Weights of a small GPT-style language model, trained from scratch on English Wikipedia: rotary positions.
Each number is 128 + 32 x the weight over its row's rms, rounded and kept within 0 to 255. Layers, rows and columns count from 0. Numbers have three digits each. The size before them is the row's rms in percent of the matrix's.

# down: layer 5 MLP down (transposed), 576x224, rms 0.172, rows 174-213, columns 112-223
# gate: layer 5 MLP gate, 576x224, rms 0.22, rows 175-214, columns 112-223
# up: layer 5 MLP up, 576x224, rms 0.227, rows 175-214, columns 112-223
down174 092:043119136120178135150175116065112122104114139107150132117118119140091149107097164169167175137106165150166142096141123193123133141140125079153129162144086091108117177117163151087108151084084143096087139105156122085123110073126118103134160145139150177112120152115176145101142131143097102193124095156102205082168139116104138093177095153149
gate175 101:148114101095162126109149102096085123133145089092098142117120139131136163137142159142141101121189130187064170185094139109091125144075118138160153149124188175106102130171159152159141128092156056120157087155172078164148150146092115101116107119103126137112116102114117175100130119113111078131088101148086075082152183171121141100148142125144
up175 104:099150166125140086110112142148165130142109140197127127215124108096168132098101125124133073178090143122113153150109080138145148130128098152148038090101111102133143152134092123141184136120114095065220120141105087137162238213078123120123155118142158123200121091103104138141139119120114146091185164118108172133104116149135145121138134092129
down175 102:148085131113178172138119095102134140096097142121106110119070160119105137084142118128127118149094123095158145144146127159133137141166144097157167197126143014100147060132147171121122100124106169147110140155166116125104176142122132122125134122123137182107152098146100127153115134093134083070112133133140092099147115116029113132113123121175
gate176 101:120102144120195090138099125136121133138139112113166083129107134118153167076126106157157100122153124148151144176148147100125136127121084204139151101064115122113067112094159091110157092123123183112135108114176133203101151115175152105068122074137087164113087109115155149098152149139079175093137124148117163141175153126134218110095131146180
up176 099:154177182163128194133105165128110126131135103129150139130110158100082093096173146159084067121158111151131150134190120173081093115166155042157087142124165133140126156153142130116105149157097116130206090134089091100104131123155177112160157177113112123118109225151082126153137110087174096092181089148123129154129154128161080070130151093107
down176 100:173112162139112098108142071138069115134078101101137179168132148160124099148175186167106131106144169224153125068125130151125065069143148111186136116150137084116201157121187138166110095136108119152141137120156118075147119108097065137143147137102115124122136128131169147143117166107136146153119135069122127158075108125105129103149143145111
gate177 096:143140191234107145109127105188134074119134126156124155140115087094150072107058108200145143094179162111078076128092118091127116178093126099155118122070139136129106119133130141146137161148077150161130120169142076152162150102080149224105107128091174068173122082146108108106128105095170175118131089112117122057142098137180104136082155172060
up177 100:180172148062180175185096126144115107144129007131130118189144194075140174129172107114134108107096137160158084152096081119148122162123086195062132116153127112141121183096180136109148136124121120084128152186113119142085144192109128119085105138053125116105106115185107130147140096167069113169121124180158115143149103089106125134124066109153
down177 101:122143141143128117083167166094112142172091122135154092062116105133196139106074108080132116165130109118135097141084091140131125126123163153101122136139105130121136121203115149128139135190095129133148081143055169110045124082140161119152105094183162159118079159132190140144150126113174137101131129117184112081141144077161107186124137111148
gate178 096:106116141144144194143105064126109142109089122190117157141185066110143146139100120107138109194110096100112131158110047169138169142092142106147111121100152149091124099131111192130118121114109108100112159080163128148071102108159132155134100121117139164180123140129131072182176154114129094127152161160220125135195176163111114132074129138092
up178 102:126154097165184137123089168123102170093133097133107172147141160123086121134116101151115095202145167146174185112123112116145150060174117167112130004074166128149175146111107069076093173074140175140142132130147114179162144071133179117162134105166111100123113111109069109127124112131133108120111094166097130186110189095223115158136189117152
down178 103:157060143122095102094096101175102111120099109141125104148181154158126125112203094131073135203094126138102142075098198199161166123134141127097130135141168070194135103163107134071120110109122108151137159099130207091151130137128114067182107114144160122095118135102182128155131085129170107162164121113189094149154169165095126093194147151119
gate179 096:104140058133109113125131112107080138113145086104113122116112068144197132179063154194135166100128159146135088063205155119166183162146119117121167189190180151135100147164089127211069177106130174149106154136083124128125171086115047140088096138080137129119136101101139135051147100102160110101151091145087165157173086139113137145132140166105
up179 090:128175133180102120146206144112098132103151083161141123162099103142122128178121160166248136083106058129136129129139184103110159118151143074152195089141118123096148114147157078099182067139116108133173150077169151116113149066081098154115130162119127095168108124117126097132159100150160153171175085139130079126155169120176086122144112084129
down179 096:168123118133130116168126134122158182096167123107116120156144169145151141136124130148158160087150143121084142105157127167129095161125196134147125170124172124081134103135128104134053146117117087164180074159138111157109088113129156106161143138109135118172095099166104113139135150108111145147140169141102133083096101072165101084142133116148
gate180 096:109092188056125163147139108131128132136205128151078149138133125142134131110142132062133099145117193127115137168095128108140145172161136144189066162150100128148165073131106177126111161155176165117080136145122109143114105139081089111206083140068098159078125130209093142093128100091130125110147112111165128145067158124165092097104123174125
up180 091:098132113074024124140088131117163126138099186139160142173179104151119160121178092140130101103103146160089148164095116125112083175145118060160143114119131165115110120134132175128129092076134080119136104157129070125126162133124111074127137154091141092072115091032146095131140109098091098037110088143084093105098110109103116143125109146128
down180 094:117163155146136138147131126120095099147117119162108172135154125199136121121099119119161157082145129134124158146187140100128182123129130134048121114168165105131147170142149169189104167137120190139165172174117051129121027111143057123173091134131128102118135108135105134141109114165129168164134135141148101174143147097156151087188106177129
gate181 107:128090109163128099117137086121094059112100111067110131139112148089177159131121152155133152105183125132147134121097180138113096165228133179098148109152110082175097159130145154106089164087175137158193142153145177122112106156163086077158080062101116094114110101079141128157149094141096071149114093165215129147138150152124141157138104132160
up181 097:123146139106119116165069156131111108134110118112092102159141130091090084075065112158154106134066147093131137158137175122167148124110145224147101167114138105162118136113123126097118149119160229156141122111133056135136147166152094147100137103167080132183154164160125177129158146100137116114065093135173165085150126122179053093144115115114
down181 099:116157096134131152168124167123096126136137171119138105130119154146105137151085143208157126054158122083096109117110028091163140104103129098125165156153070108166164163100165168108106142084095121159123118183157112109127188134107080119116176158113115185059123128183136176151137083092084174103117105118187125160101105096177156083150153067070
gate182 102:172138161163136139062205155117122117076123143138124116082115092173116168141141123103152106133129100168048105069142121125194117137165113123140134116134132067146160123204108119154143136115142130130149089110124097151171099137173068108152138106138143123120148114129161070145104142159145088126116138066121108173176159093120160152088124126106
up182 104:137080135164098100172076094124095180149091128123188160146121112082135128114143192142100115193159116131150124078152139151122149114096161114119167155043097146063204181133153106108090136133156153145131189141145158117145149179154149123109103130148158196131115139149122183100063138102164101128139106117140131105123094166107156149121144106103
down182 100:163188190132096148170141106158085174168137107187146120151106152138145127128101163149139146077103140114110091123169125112112150165120121113051153141153110072162098127145205151134146104112154133127079143145115184180152153130214097109147134171100144115058116156153111126149135123100145130178106143149145162137192150181133117112132104089126
gate183 102:113174156106168085121119096116162088156145152122158218126103149107079062084116113120101155153099085110108136129123108132111059172141135097112199154094178114105147133125119123198099115156130119145072061071156150117167145128124120158215133179109102112114107173121145078160178144092098104155147130056160171101165177161098127111126144103113
up183 099:092095212125137127138104158090168111121125139125139086167106154152072105163097160115122113091127075086133145163135100139082105085100062135142210170100140122134148089130132098146116148102130118166101113095148093130147107186123137160204058120101095096043114191194164132127121081180105128137167104120143141133149136152143096141089161134105
down183 098:116084138087089159073117071174130112158095122096141119181120164142201152163127144080117077099119154233170177128138131108147129106096117098116151107160084190170113120157068099114116103142101171177092128132124089155124121123088124124121144077194160157120165080092109093137144160124116159040093085158084103116143126123094151122065102086079
gate184 105:082085134060102154156124119139116182118141174147075150138089097171156136169126146114059100107107125115162056145150112207158184115102162178148195084066162099100115097161151111096163123152143049135171130145132085124126170141124125147193179110132133154176121112093118132121142128127128107113140098106197105125181145203136073123104117147104
up184 110:203157132165114118128110142154150185127155120142191157102110150137144092090108208112123182184133114066157118131102162116154145138158151126138160119198131168120107151118145099149124127169180089116122111158132112092155127121158155149112128107167142100114115087159128065098167145117140175143171083099146101070121089161153105116155126163087
down184 107:130130168110140143108139083149171132079103136108193105163144116164177185083152138127115112123112130142091117167145118167108054147170134088086072198188080205196126161155184168111127164096124110144138112136176168175145108151189119142163143164137093159116113134156140124139112164170156160139086144093102098157178072113076101101142141106101
gate185 097:119165142169091143155156157147129133108148141123101132125116118068112085152131146092112153122084111125112148083103182190202120156116104174101139080101120155122144123080145144161106129065060157136095102175163129113124164122139105178072175150131141107154082100105066174162119109112146101085099125135100060196134081161121102127136130143124
up185 098:168155128146062089115139146147106143154134169043101088132148159101096099132134050245061113052193088108139091122164151137193082177088162133136168102062115157099067095123144108111120119193158087090119133132126160105118083135139110160161113164100150204163146096131112146064186151142128132131148134104099121125091144185117135076121137132148
down185 093:178130111135111162123081144153122147119202137113167113091095124106130137105115159157145112101136137148139140160145187132102162132168143132158186117168131184166123113119076165144151139181151109150114148081108163114096145158149175124160134131089110180058142081178093124109151092085107131121153133082222132160070111129153168175111125140181
gate186 087:126095143077134173145128141123158165059188102128161140054089147156185147129105119092043089165134154136147068178120134159126090088142167130126144081104067161118138107170108168096116142113153102118119102196086126107128162051183122119172038153143128109116073147166105086107176124104111192115108140076162161107122144100130164136138136107166
up186 094:165100158125133135174173154079089176138165152143143119110120123143131116106139142102114150130096095072097137139089145060069174162099107121150139143185121110175101107162133098091145124118135136115178172104122097091147137152139151099166161141077203075123170153123125187082115111124160130180080087115171127133086085091155184108154109145190
down186 096:168128160199192071147101095129105128139072138128109109182131151109030099092152147143125167138118108135107123106097189112182150108171092138081132109130153062107101123120136110099108109134093192208140110132147151111101166176185073122125157124111099114163121169122153149129146123193129154108194092121120135098190150187138083109097099117134
gate187 102:126133130127143202110110127083116150120135142087118118103139174079161128092118144177104105105119150055123155167130116113135113122155146099167133197084092132109089100091129089156176136159137095039168101102137120067142091089178062124159129152145166082107075128157131169106147073082113187144088125117104117162127118100145130142106170111169
up187 101:134172105152144077120135099134109167106148163125181094155159177143124208117134145106154129096160138074124140118134138123144094127156117134106148133123108123161160138123163128148063169069191120185145149158081122140064127127137205150115116161094126115175114122176103168161106070175083125171149128114139098124105135117109215111077128124178
down187 091:136074143119145163158149156118160102081150151146139142142111185093132109179171106084113102091131104085122152153086142124054095192156117131196110155162132070120071133166083065118053100148123140117165170076154178095154122143137163058169123116132108095119191140175128117105189115117099140129132150109159114132112108170100138113071105172179
gate188 102:121076091091144134077117153107119099132131098153150168133143151115139093160172158139134120173089147209174127143171153091161061099129138132177106103125142119082141120129111187108172142094097102111132089165147107163148116078152163131121134118180067158115044143098088139104130157119175168144135125197115121132198114176172116137158101144140
up188 093:117120139126097104117130115145132150149161146145100173086121134144168146133119064156086113140218114101118109161192137188106107164108103167155109130131139052162175152138148123151111116114172121128078158226096152133209176120123134103199068154143148119145135111098130106123144132126193120152124147141138125089115169128169164135129107138114
down188 096:135156165186121127108081109139120107078082165174141102123082139162138085149119185125177169073136111159121125137162089128055142083163123113054139203167104056162177122175159130180149189113154127147104142170168116140148154132101138136133123134101097140143100100126135147140130135107143105172104118086184077102083127146120126098112097131136
gate189 108:119106159201178097145079173175108114123107105076104203161113065135099102112087139142105144179115094104143129125161138143115128162177142128095198111145144133167124111126153137103132131118104148136105103131169102119051151153156077085072088105130089066139098089129164129159127163066180076146114138189125140137130110070154121094155122148124
up189 104:160121033074190158173131131132048209076125136118130128112118152052151089064125121210104090126115076114168060144146138174118151109107155184123158171117088124127131096182083122138134107175104177166161141165112124186118141107122178116142134094064126129148130095169134125173134150121113146114100086150111114093114117132128141170121097087180
down189 104:068153163180148167146097140127098167073075092095094070095093189089149102098106116143110138093113113133122147165136118106034104099148129158140116081132088198157163134123094066106153132155168155130144098084127137172136087108097187131136176122107109061112086116116101126150195100136097078122139104120158142171108140145182121141080106092145
gate190 105:121147180145087105130117113172099125127184123086140131183126093078126179114131187058106107136141148104143091092149131056121174151148153087176168160159113143106104121071164172113146161106136102099145128139122159107149088073142136149143125112109145090141114112152146117108092074144162150069148176137136146145141124136116120144147157096112
up190 104:072147095129093123135091125121153166154115125094100129096073121153056152144126116124113111084162141069113134181085089081115137114133135133127172089105136173139092183105148150162128113080111140153105136154160134145099121088124068131125155087148169099142129118131120153098134104099140126082134103164072133143156107165103136161096101152102
down190 104:085124055123117143200155117202101077129137082116121123173094137121101156129075166119117140200100129105167142208108106146161144103171128163178150156168129097156114124139102098202140120147125153105115086136135073110152131086115109072173109122049095097166168119144132142160115143149122147057131138138190082064144093130127116172083149112097
gate191 106:132099093172168101102103110156156153116135142130043129125149168100126133159134130146120191117107152161135206133114139171125121150120163156175102112087092114149135127138159126061115153163149157188095119150142100216134130140111165116163156099157141107152135090103106067096115097136132089134150088106119079094091136095128116080100133155185
up191 104:156148133120144163196111130128104176174148096105178145160117138106153147107120100145098109140115147044108043094117154136089213136145132131082184110113066110094151069127118133104154076080124140146095134136136107110130071095121200133121096117169131112111142124155126137167103099125133105121152139115040173079183104153078164112150034126164
down191 102:050174155111134141198119139115156115181119167137086114145126185189202158157177117162103151116123121066096089153163168128116121114141121072077168164102146095135143077121112114184181108170181163069088084103156161086138093175086226147134082110179059141114143138135082112133167124156167145153085121121180215136123129101088128147157122162110
gate192 119:168083133084135112094141156106149109128127137138176120156131173153126138188150117144089126092110084138127112180125111127088098097117080152145159132105105084176133076183154197129120134123110162152115085086162207105126174128111181155157155119078131143078099196151135124152170147085177061095158081108156146140163145167185141148160088112130
up192 138:106144129060173079104089114105180125143120160151103119130144069088094096079125117141128100134126135057086136173186102178108103060128161078109196160120136131111174096083200113146137156103158083130110133119085095098123174158112127121158106176128132097158103105132154148154147087162093195173136093130082111108182125147050103069173153075124
down192 114:122161115128124065101104081135130076090178138158172150084149134122191208185174134172107078134131104171139152141129104142112154148100164121126133174121182078129172089145115178148083132102171082118110134119129127164144142175114152049119187145082110104141102137107158163169192117138122125077105089129154136062161095157076110103158121109160
gate193 099:084156186141079111161141124091125145134141154138103113113162056152170134127052159126137187109145148057042095170148185151146119093119109131118142116144153096045099139106143125113160132147135174117120160182101132149113149109136110172103063139169101159055140184028166076166132098098112179105128078154124122126110075168181109171107109129114
up193 101:127092103160147176101103146125107131188152163175126129129057168140156204195118088055107176164121143122125090147127069121171113105117141133163197170124102051126143117094117162146076135151110119128122141109093099124086094119163125106126087146060099137093111195169165126167109179150111137112135185181147166182117118134150134147119128122144
down193 098:105132109118072087120135115139118154103141177089119104100134076077136105055117191102128115172173065163133156158160118108054076144150135159127076159194083076192105157140136175107145120110128126109163152124126119109088130131156092151129144121176127184161140177084086124145133129119144110126138210156164123183180158102088123104111162128152
gate194 095:113139121120138111157145118103169108076165179139110120145142140116161089105080136169096132058141159117094140132168114154140171161170129128171080175113097067098128113133131146098126089123140106100100104137104174115093108188089145160131099087123131099105145122112137156120144155129145100094094119207127127100174126119118141065133113201107
up194 102:114120107141043117117027136110126143114087116154169116133110114125176124181124137140100082108172152089099132104105114169081102076122159133138131144067064117109155104158124139108091171113157171182079141218142094160119102078099129162133099186104115108173151106187136206183137112069091164146132154084120152132098113136185123095111178121119
down194 106:149121094118109117150021129104097062128114151123157137067128138117112149115128225124144089067074142088155185167113096105086101086200166180171114092076086125116121076147127134127134073148145127163113137150035162142141095107132142159151109088115124137141092142140111175170099135125093106104042142133083087170161154124190043131143129165143
gate195 093:145107114125117109122144059121161088131134045129153094110070127111113209092094081146077162150094119129097150121130154130117125129199146132072094197148155134209160093106176066114080079104155125127081087127176137124086171127165097149139117156159056139141105122183132066108121145185117145095147159141186120116104145138123108170180094144110
up195 091:106156196124092106129120156135106132102141147127091188176134148150126125204160111146088136106134113115111138158120163100162152120070185129087133150109150151083165070156116159090128063114115059103125100088132191100122094129112185066135102191137130163136168057138099223166178193112088131133115147091106064144081108149100128131090148114144
down195 103:158141107067099171106108145077113072168133108108164202129126128126201158172084126156112070096126144081123146082140116175079145199139065149101144143146156094044065156154176115179144154143132117164098152135131082161065121131172086138158117101122156134117127123162115104100158133147190111102093142129158119120085146140046128143079147097138
gate196 104:084132162082114173123140109132126152119095097111089156155123083146147152114139119084105070190156155104113194167151159149089163157129118127148073214157094123127126143112128110120197100165158132119096154173112171150166082101114171177182112087106129125142128122162089127157134120143103127137123123189117125128105141114109183143146143111134
up196 103:135128152144072129166189082116101116089134147119146127144124108097165145141161103161103172105217131091118104132161132087107115168124117156102133046125104147090129108137120167088102188094118153085099079050160110150123158182082131128099132125100065145081113111101080119115069109124108130101129147087104208147133123130119139119159098128129
down196 111:115132130107177079158186078139135092117122182167113112120165101093139123126196116120130147143142156055179171120066135143178057158189152122077079117099091197144138069083139117142136138110150181143093097128140186139091140160083081095116131113151068127199085119112157108161151120169057193137099121160113156195139099169122085098141114170122
gate197 093:087151162140113165123151173107104115111133103139102087112059104139102125090124162152114147123129131165137114130147184174134117110158153100113138140151144159062233087067109083116129194112129106146113095145193146091064133154107149084083128145088120141154132166143163143151120097196118160134064081140083113142107116180128097064127156094080
up197 092:084144077135125081125154087135129045142156067129121117135166161094096133156160125115121138090145095182081145136135181198111118104102167050107173102101154147136096130095126181132122113116078126118170068093097171086164171127059103124094148172164165103108147142068137090153141114150086177088130145102142093109114159182096177123116069069127
down197 096:136116086150083128165109125146123170174113135174160130130095206145199160159097086106140105098162160102149081099102109110174162123157124115088084088085092138140130190152161122121118166107131116112138111044085138133065161138146120174138120094108151125138108097176083158102113107112084058077122127098141110124083105133133165178110124158169
gate198 107:175164144143162146083107137092125147072151136149068105139106088118182193145075128123172056175145157138092138107150141097167134106166094106140148161103089091133093131161159121138079093138109098174132086085139083131118060122113041137181161118140076148177122110139149139121142170106131146145139198156147181136110126099122157085135123074171
up198 114:114117118156178154105156174189089131088133135145129158135114107149125174106117119062122073156105087131092103127125169182138101180111099145128109072107152150159143095145126144077171102163086144181175089098186037188133105137117105152149153166170120108101208117067130099097175165149138146141113129165069124100129099108145178111157164146145
down198 102:150160075113095108169137126175164198126147132123106123132074113125161197101130102105129087129133110136126099104121123212153145176146161154085117061149114147122099092075134116176161111092120121113096132089115092179132130154151113185115157145129112126131178084113090075174160149147155084123116179171094114172049071141137190132123167142101
gate199 098:187164173127150144112121141190144115058189159140120122187077110113185111105037119126149138096158132108101097084190139088151079123127197181147123112118093090107169114167145101096145167141166110125125106150127066128149134132087122145108114097144109144135124074140127056083121115131131119178117120124135087085198160165127120083122083137188
up199 096:062154100198117111127123063135104197188120093069141135140133083167126171071173108105133113157143085179145156126091168133146109194148087106086091142079115074113130186095148166174102136125151156055152135129117148115143117128193097134147128121100178131158178169080104179137151178131112082131114100138145147179127121101127122109155171144128
down199 096:101139159130146080132113114114089136147102161150166142135120102127053156126118096109095131046131149129131138123074131115083129078096035145139161126119137110084117082101095115111121146077105138187086083135129165090167133117133128098154138118126075067167134135124153164166112116111112135147092208151097151198163061151099188113161107148150
gate200 111:129154065108086117140068148156156112082092135120117156092136135121069150063166138097149090203075079117139170160136192138101181113138142147112136130143159166112122148123112129150179055005153082128152145122152121119124180093110113110126092161094164158099091118104168106117127137179092106096168098174144103123138080130105116177062185155093
up200 123:150167079096112163168118082166147072094116155100119197152168133125148105121124187107154185190202124121155106144166196148149141161096167142119138116115139100122111168119085075135165050073160117140113152123138169105173168115175091123165090225127102086105137145167146177135094117102139108135090102139131097123128094107169110119125139163096
down200 113:139173105096140153109188088063168110091180134155143145108117139146150094170110137129143185097083168085139124190128116101133115127183094104131162120153103082145122150132126136174113140131127074174096131177153136159124099130124101112095152034114101151170103137074146119153130129145174164091146111109135157094116090122097177135104140104156
gate201 101:159160193111128136055121079171121092083162121155159108132065110168075123142065100070087083104123047147067124153152149113108096153156159136195130081145153146162088119171110082136122140148079102136168084118132117167103150132135096108132124113121141073141102132136098109144136134154135090107109095095081137147141106115130147176132162081074
up201 100:086137198201063092151158141192135114126172067145063109132116113124121138121060156075147123075113103104117122136120129140077202160099098140149048103195045130063178136163110144112087087134192165119167080152135121116120071121088136102133129081127117107186108167102131105122155086134155118139103219157103103112141154075112146130140142177150
down201 094:139076152133118134150143083111092141114130122145117098099042205150090103134109116105119136135127139149151093104120118159093103167153064155206159103137077104160102156141139187124134120127109176127197155133126161107106053156130124166130127073074146104183088133161109115089104148118148088098139087111160132156124142098138167110099133137137
gate202 114:055183190140106050113188098129158120100107150117121098109147085139159070090134078162136118081066119153162084134129194150132110176039085116107147110147103155106179104129170114157131153129186129093119173145148132157158144132070096135099153107155139105159069132101157188144126126105145086172080114115144129145156093100161099122146124080140
up202 110:160158144128147116111156077105138048112129082122095124140158098156065091118114084134130117123108193075128109117192147125140105054163131117130186097148134126110148130135174164131161165138149134081154117078136126104129202110092052156117132190126100194111083114144106135115146115131141133162117132121183148113158092122186108068127083094153
down202 103:125124092089079112099138129133165193118146138134144093155153141131074137106125098123125105099087130104127162165169168160114117143092094161074126154121139147107134146132160159190207107161152172062131148112106089164172091189073091119130063131131099126120119131063151098119199164218108135152184172127129154151124132137149125129114118129122
gate203 093:073104062130123097186093124164180168120173120152052128174122096102077132111138184160117193145116143157107102133110091121108130106084126136139090098123109117079152177151082098102124079119170145162117103126176183125101162090119111167079135147098116069088119146098114119136119121107130161152118083134179148103109138078102113087163128123124
up203 103:137110109136085078122119184194186103168133149088117141115064156119144116155072075136116126165154083161127176163093206145132054117061167146116104097082151116147093059149140146155138175162109137189151123095138173112137120102138090121131131164089153114106090129076149112097108128129135120082131142097144218133165103084157132077155131063165
down203 096:120127121181123126158112136156157160130106118123100106109117113102157095160111124074112116148138061160165158130140137148067116137130188135167115101054109161110145154126091149121091105059146132131131114162177128078131122147097067102135131103099063146154116094128122142157113131080126120069131107076143106093219105084125099157131187164095
gate204 098:110165139165099088182138060145162146159147078158153082184096149107120154158107107098165125161121062178151114174186115105064123145064056117111149132015105086126088136069168147182088087110164076105156134106145113181105183137139049142158138124171148071087092111108155134123149120116141134117143125128168164167139107148111133125113125108137
up204 099:080169137111081220090146154147099146097178129156090175137135085179138125103119109158085140122176085184153151131113170121108096126070134071127138171082169134117154161145138126127075121112109135195137115114127179111109161069123153150122087152133117140040100130163083103111161183104137139040135133183061148152096143148155150192176090068150
down204 103:095097125136083092047121106165124142130180154092103157153134160148110111183131191089117154176148124167137112157145140080131107196083129121094147158135147180172106150099175152124109128136137139130128169167115128136120120064152143102146185177142161075066084139106103082169147167126178138087109115122122111174133166158127145129137128069131
gate205 088:116102107140073133094088185157084221118092123148112065149095097188118143098116103184151152082111090081049210147100092175125122154144058164186162165092139187143072109139123119144148084096099085162131101097152092127097134086180071140104174158094113158092133169151097088115135117114110174175128164135128098163192128063139118118136117134097
up205 092:107104142136147213132129173140107096103158092124152173094132216098166067168152145150104129099161108127144129121135135149153149179148207180044132150092124090106096164109158196112087118118153098141150198130098131099151088135142119112143163075140122140118129199083108171102147140094150123152134150072098100149119139105143107141170085166176
down205 096:105156123197143107141151127164101112137096185111121137141158111162167147139076086147160097179088160175094154084163104136189029152118111152156099106204160076091198115136092191103156129118148101124106126170178107130138197136084118103149131039148140088094140113160101104130141147173140142112094101175097136104129141113141129146138158105142
gate206 100:132198130137142086140160090182133162102186102173140111132062127128101139142153124070126131123188103129148119148143111080107190121146179108220148095141086107222123102146086128103114179156078108117130108124164109200115185183100108127140099146114104067143072070159118160062141125088187089174161125113081110138111133126090181116123177118130
up206 103:124078097190165133069166135094163136163142137168149138174207123175179151125093078080161125177158132145100088155082083105137142164148108112126076179132081102121160123093124136155102094110144112167163107130099148177136134118135093102092171104101137160174052092149162123130143139146103143147121118123158182166057166114116112161111148168121
down206 103:104140123128129122149060121123144069143108152105129079133184132083093110094119135109197126107128139169173169179149108130132156154120122102122167111164063000135181177134142124174143119139117121111151122171152085134041119122139126160123176148166108092130112106141146130111094119121145099104104137124107153152157150078146148138144197143196
gate207 098:154181066179114136118119128147156097096137136085149185105125069177099100164130121113134143174168116106121096114074103126102139139139123146135147066105100113225109158136116065120046175094156083092146124150175150130116099181102177124094089159143176204093134159217100118111155092148149141029139113051137166139160114118162085165143106143172
up207 092:124124190159130142125068127125143135144163150155181060186108153093102149079113132128121094106037128128153170144128106127118085178149165092156148132162166217085173144097108200116122162099155144127094137112147104104114129168112150122136173166108087146162070126196123176166091138166153091105137126141128155068120095142127102144165105145087
down207 102:123212115136139126053174139098159126094148108099114193157064113137124092154138148122162161125145112109175108090123072104154153085137151183144117084114123151179089132128116062171081103166207100114193103160147126087115163109080126105136042101131197197069199129101111100101139151168079110116110090086121147116107130116110166144133099156144
gate208 106:065106177101135093129112116155139179103141108144115087131105112127148183112161144097107194196107093136146209135085131101124099178164102136092153144119144104092159088151103126088091091154123156053090084139126139152120168154090087151092162112132111146090132111118125168140149135125139182140090200145132112092109050113135178142144085134124
up208 104:119182133107154182173139146108115106111167074085135157157164111101116096150202103167164129107107111184171099095178053149097115135112044110148071099079095145153058123139149137159133149194142061115108183186133142130113190168117099164075141080115137101090118129148082154107120121083161132107110075179143185085166116106125190098072092160124
down208 106:124105100119141232113205117091119149175102092084119131141154091135120153134192056143102141102193110133076120134133137128149109124155133101137121059107183195110078107106129156123170126124114059131146175182133122187120150167120135145153115142132145126146091099136071142138114122135164108177178129116080143119158159110115137145074108089138
gate209 094:110117057163123089127150157106085119092132087087120126102112114056083145151119045110114098157116167078155149114135135087135066144126134144081111194089159187085083095080148119132127086125112129084131101148145129179109146110144126062115155148156171107149138083162156165208158100121145126106121167103127110130130138106080067103126135139090
up209 093:122081160095115108119106170120125073083139122084116134089170099096122127027090091178135085134125131099099118131092146119159088145134096098171142194171159152098100093054076079107171128129130100130136115118126138185062122145159150126106207118096123136071137095148138180118091164172080085122133142110117131111175132142095129131125105104136
down209 095:176097110159165114175133112166144155166134145107086158147128122190136120136088137118085154112113129181110080153152157116114103241092088150122080090182117150142122133123107128081098191125117107115148120110151109207132102103153134100158171127116144148081136086125148139129144102106135121085195143157159080121134103093087135154108166126104
gate210 101:111110087111170116130180114165171113119153152125117115152168151093139165119123142109139097132149098091112126125128126147080132157149130165142094096088157076138141135116073124105125139119162181169068149139128136079097136152130150138088122114157084089078079179107093133085165122125116153091116088166175176085178145170052094177103158108147
up210 099:158169151116141143174164167101100073115095172132165101172128165118157155080086097153175180157187081076132081180102054124139160148139129145146136133132123144109183102175100122121100136104135134140134121099091185153114107101148121099095155120098130108095125150075117127146126066108170088116126134120134087156194105094080186195167169113120
down210 101:091190153193089113158114192097100116136112088106175090156096110144108134143127149161087103176111070149101147154118107124129133175179142154067184121133141151138105122096137135157112076123114100124176133194154091128175068108144102114112208146118152121137178138170058121120112108163113144181149088093139123177139147116137172117163154114128
gate211 104:141143118120142118096164126144106118127111120152104089125170160111117146156150137145108159210141149160136088108138171125136115092137132140128163097123115121087138133138130154160173091129083102109108076139127172136079176125149145109147123088203052151233106101140146125100163109167160139154157071121082139089145139176102161109064123131175
up211 097:115142166101142129160131147132171133146137090097119081121155138133173096224089100151115111067128108150113125166178153117169098128113142132059095161086139106108091058125099157067137049097101072150162171144171128132125159143084127132106162114132157123082114133208130195112136110123158104149103158125144136137127124128119112082112096139156
down211 102:108098115110106146088106110100119128115073132142109036089154085136120059115099158081117110123120103178114132217136186105105170144150147094057111168109139113091097131113085163121197066141104148143075140122094095159145153106121145124141166102135100080104148150126165126138134149135135111207160131158109120141117101176162112132149138096122
gate212 095:166100148126163127121134126173111132138144150130096097078097173130150117061106164101147092168087098101199183145148152145145141167161129095171185111103179091085108137076103162146165143137123106188089135073157144143128169100135129130117142108148137156098104164095183113166078185115165090099129141098130107178127141124091109101066147130095
up212 112:119146177189158077144106151191092111072156131135083123119106099104101146129076138166098105137155094139206140156152118132138143110154083121125149181148126119112127116110140124118094127123112074178167141074157110050107116137115142106136124093165120171143106125109156101115089133148157147059067128117169117209095100060110104123106133180131
down212 121:097093152097118089099131139126134160086143169158163170082146139140161081141097125203102147158143119117149164111108107179147131150174098075149100166131088000105105174068094104078065117078137099127114109153184135099119133145147158103126154128078092137168145147157144090150084134150103127073087171040121099149141030085141147143089131162110
gate213 090:088134146129101142176126132125086124134151150106128112099118144153123172128119145109106124083133128149082039086166085065136192114131139112125132152125147173092145130144163158092127110134129134109116186153160137109119146110077087085136141119115118082110108135135156162095174164106149080101083151108173143144146130122172173118094116161125
up213 090:153149093131147115105105092163102130139109135142068178161111218108129092130115080157124156128135107148117170083084110178114134182113097117096165101156194053101124111147130096167112120098186147183105080132099089073179137073172133167068128169183170111157195155147147131124107124086121160191157120110119146133135146103131073089128080134154
down213 093:082141119111134113110140104144133129133116164103089064096154140115111089139134095128104128117132106113147181155106116147108173132175144134156118144140128097124115141174129186127104128141184155120110142166136094127136117058128106120140169120189125194060125121135133180163087147189118110152168106190100111104141145087117053089170133117170
gate214 100:130160142173061158110159109131194131152188187091153146127124131127149138107161103121159089110127093197150058117057183138149165141096093134157135089080131068060114150118111085131135108072101140106092158143136070081202104127142121131130117094117142167097150120151165160120125147088110123148132102101064118120159121161112151134141121138128
up214 107:198131143101103189160091075156160139139149095153130152158088095151155115148145141112138119070161090097133119129085126173115113127085174097097145113171111179126074145126160127106131071129163169121144110088099126109082109111121180160076127141095115072163145204132155122105117143125162135115098142066116087106116144162102159201064123142107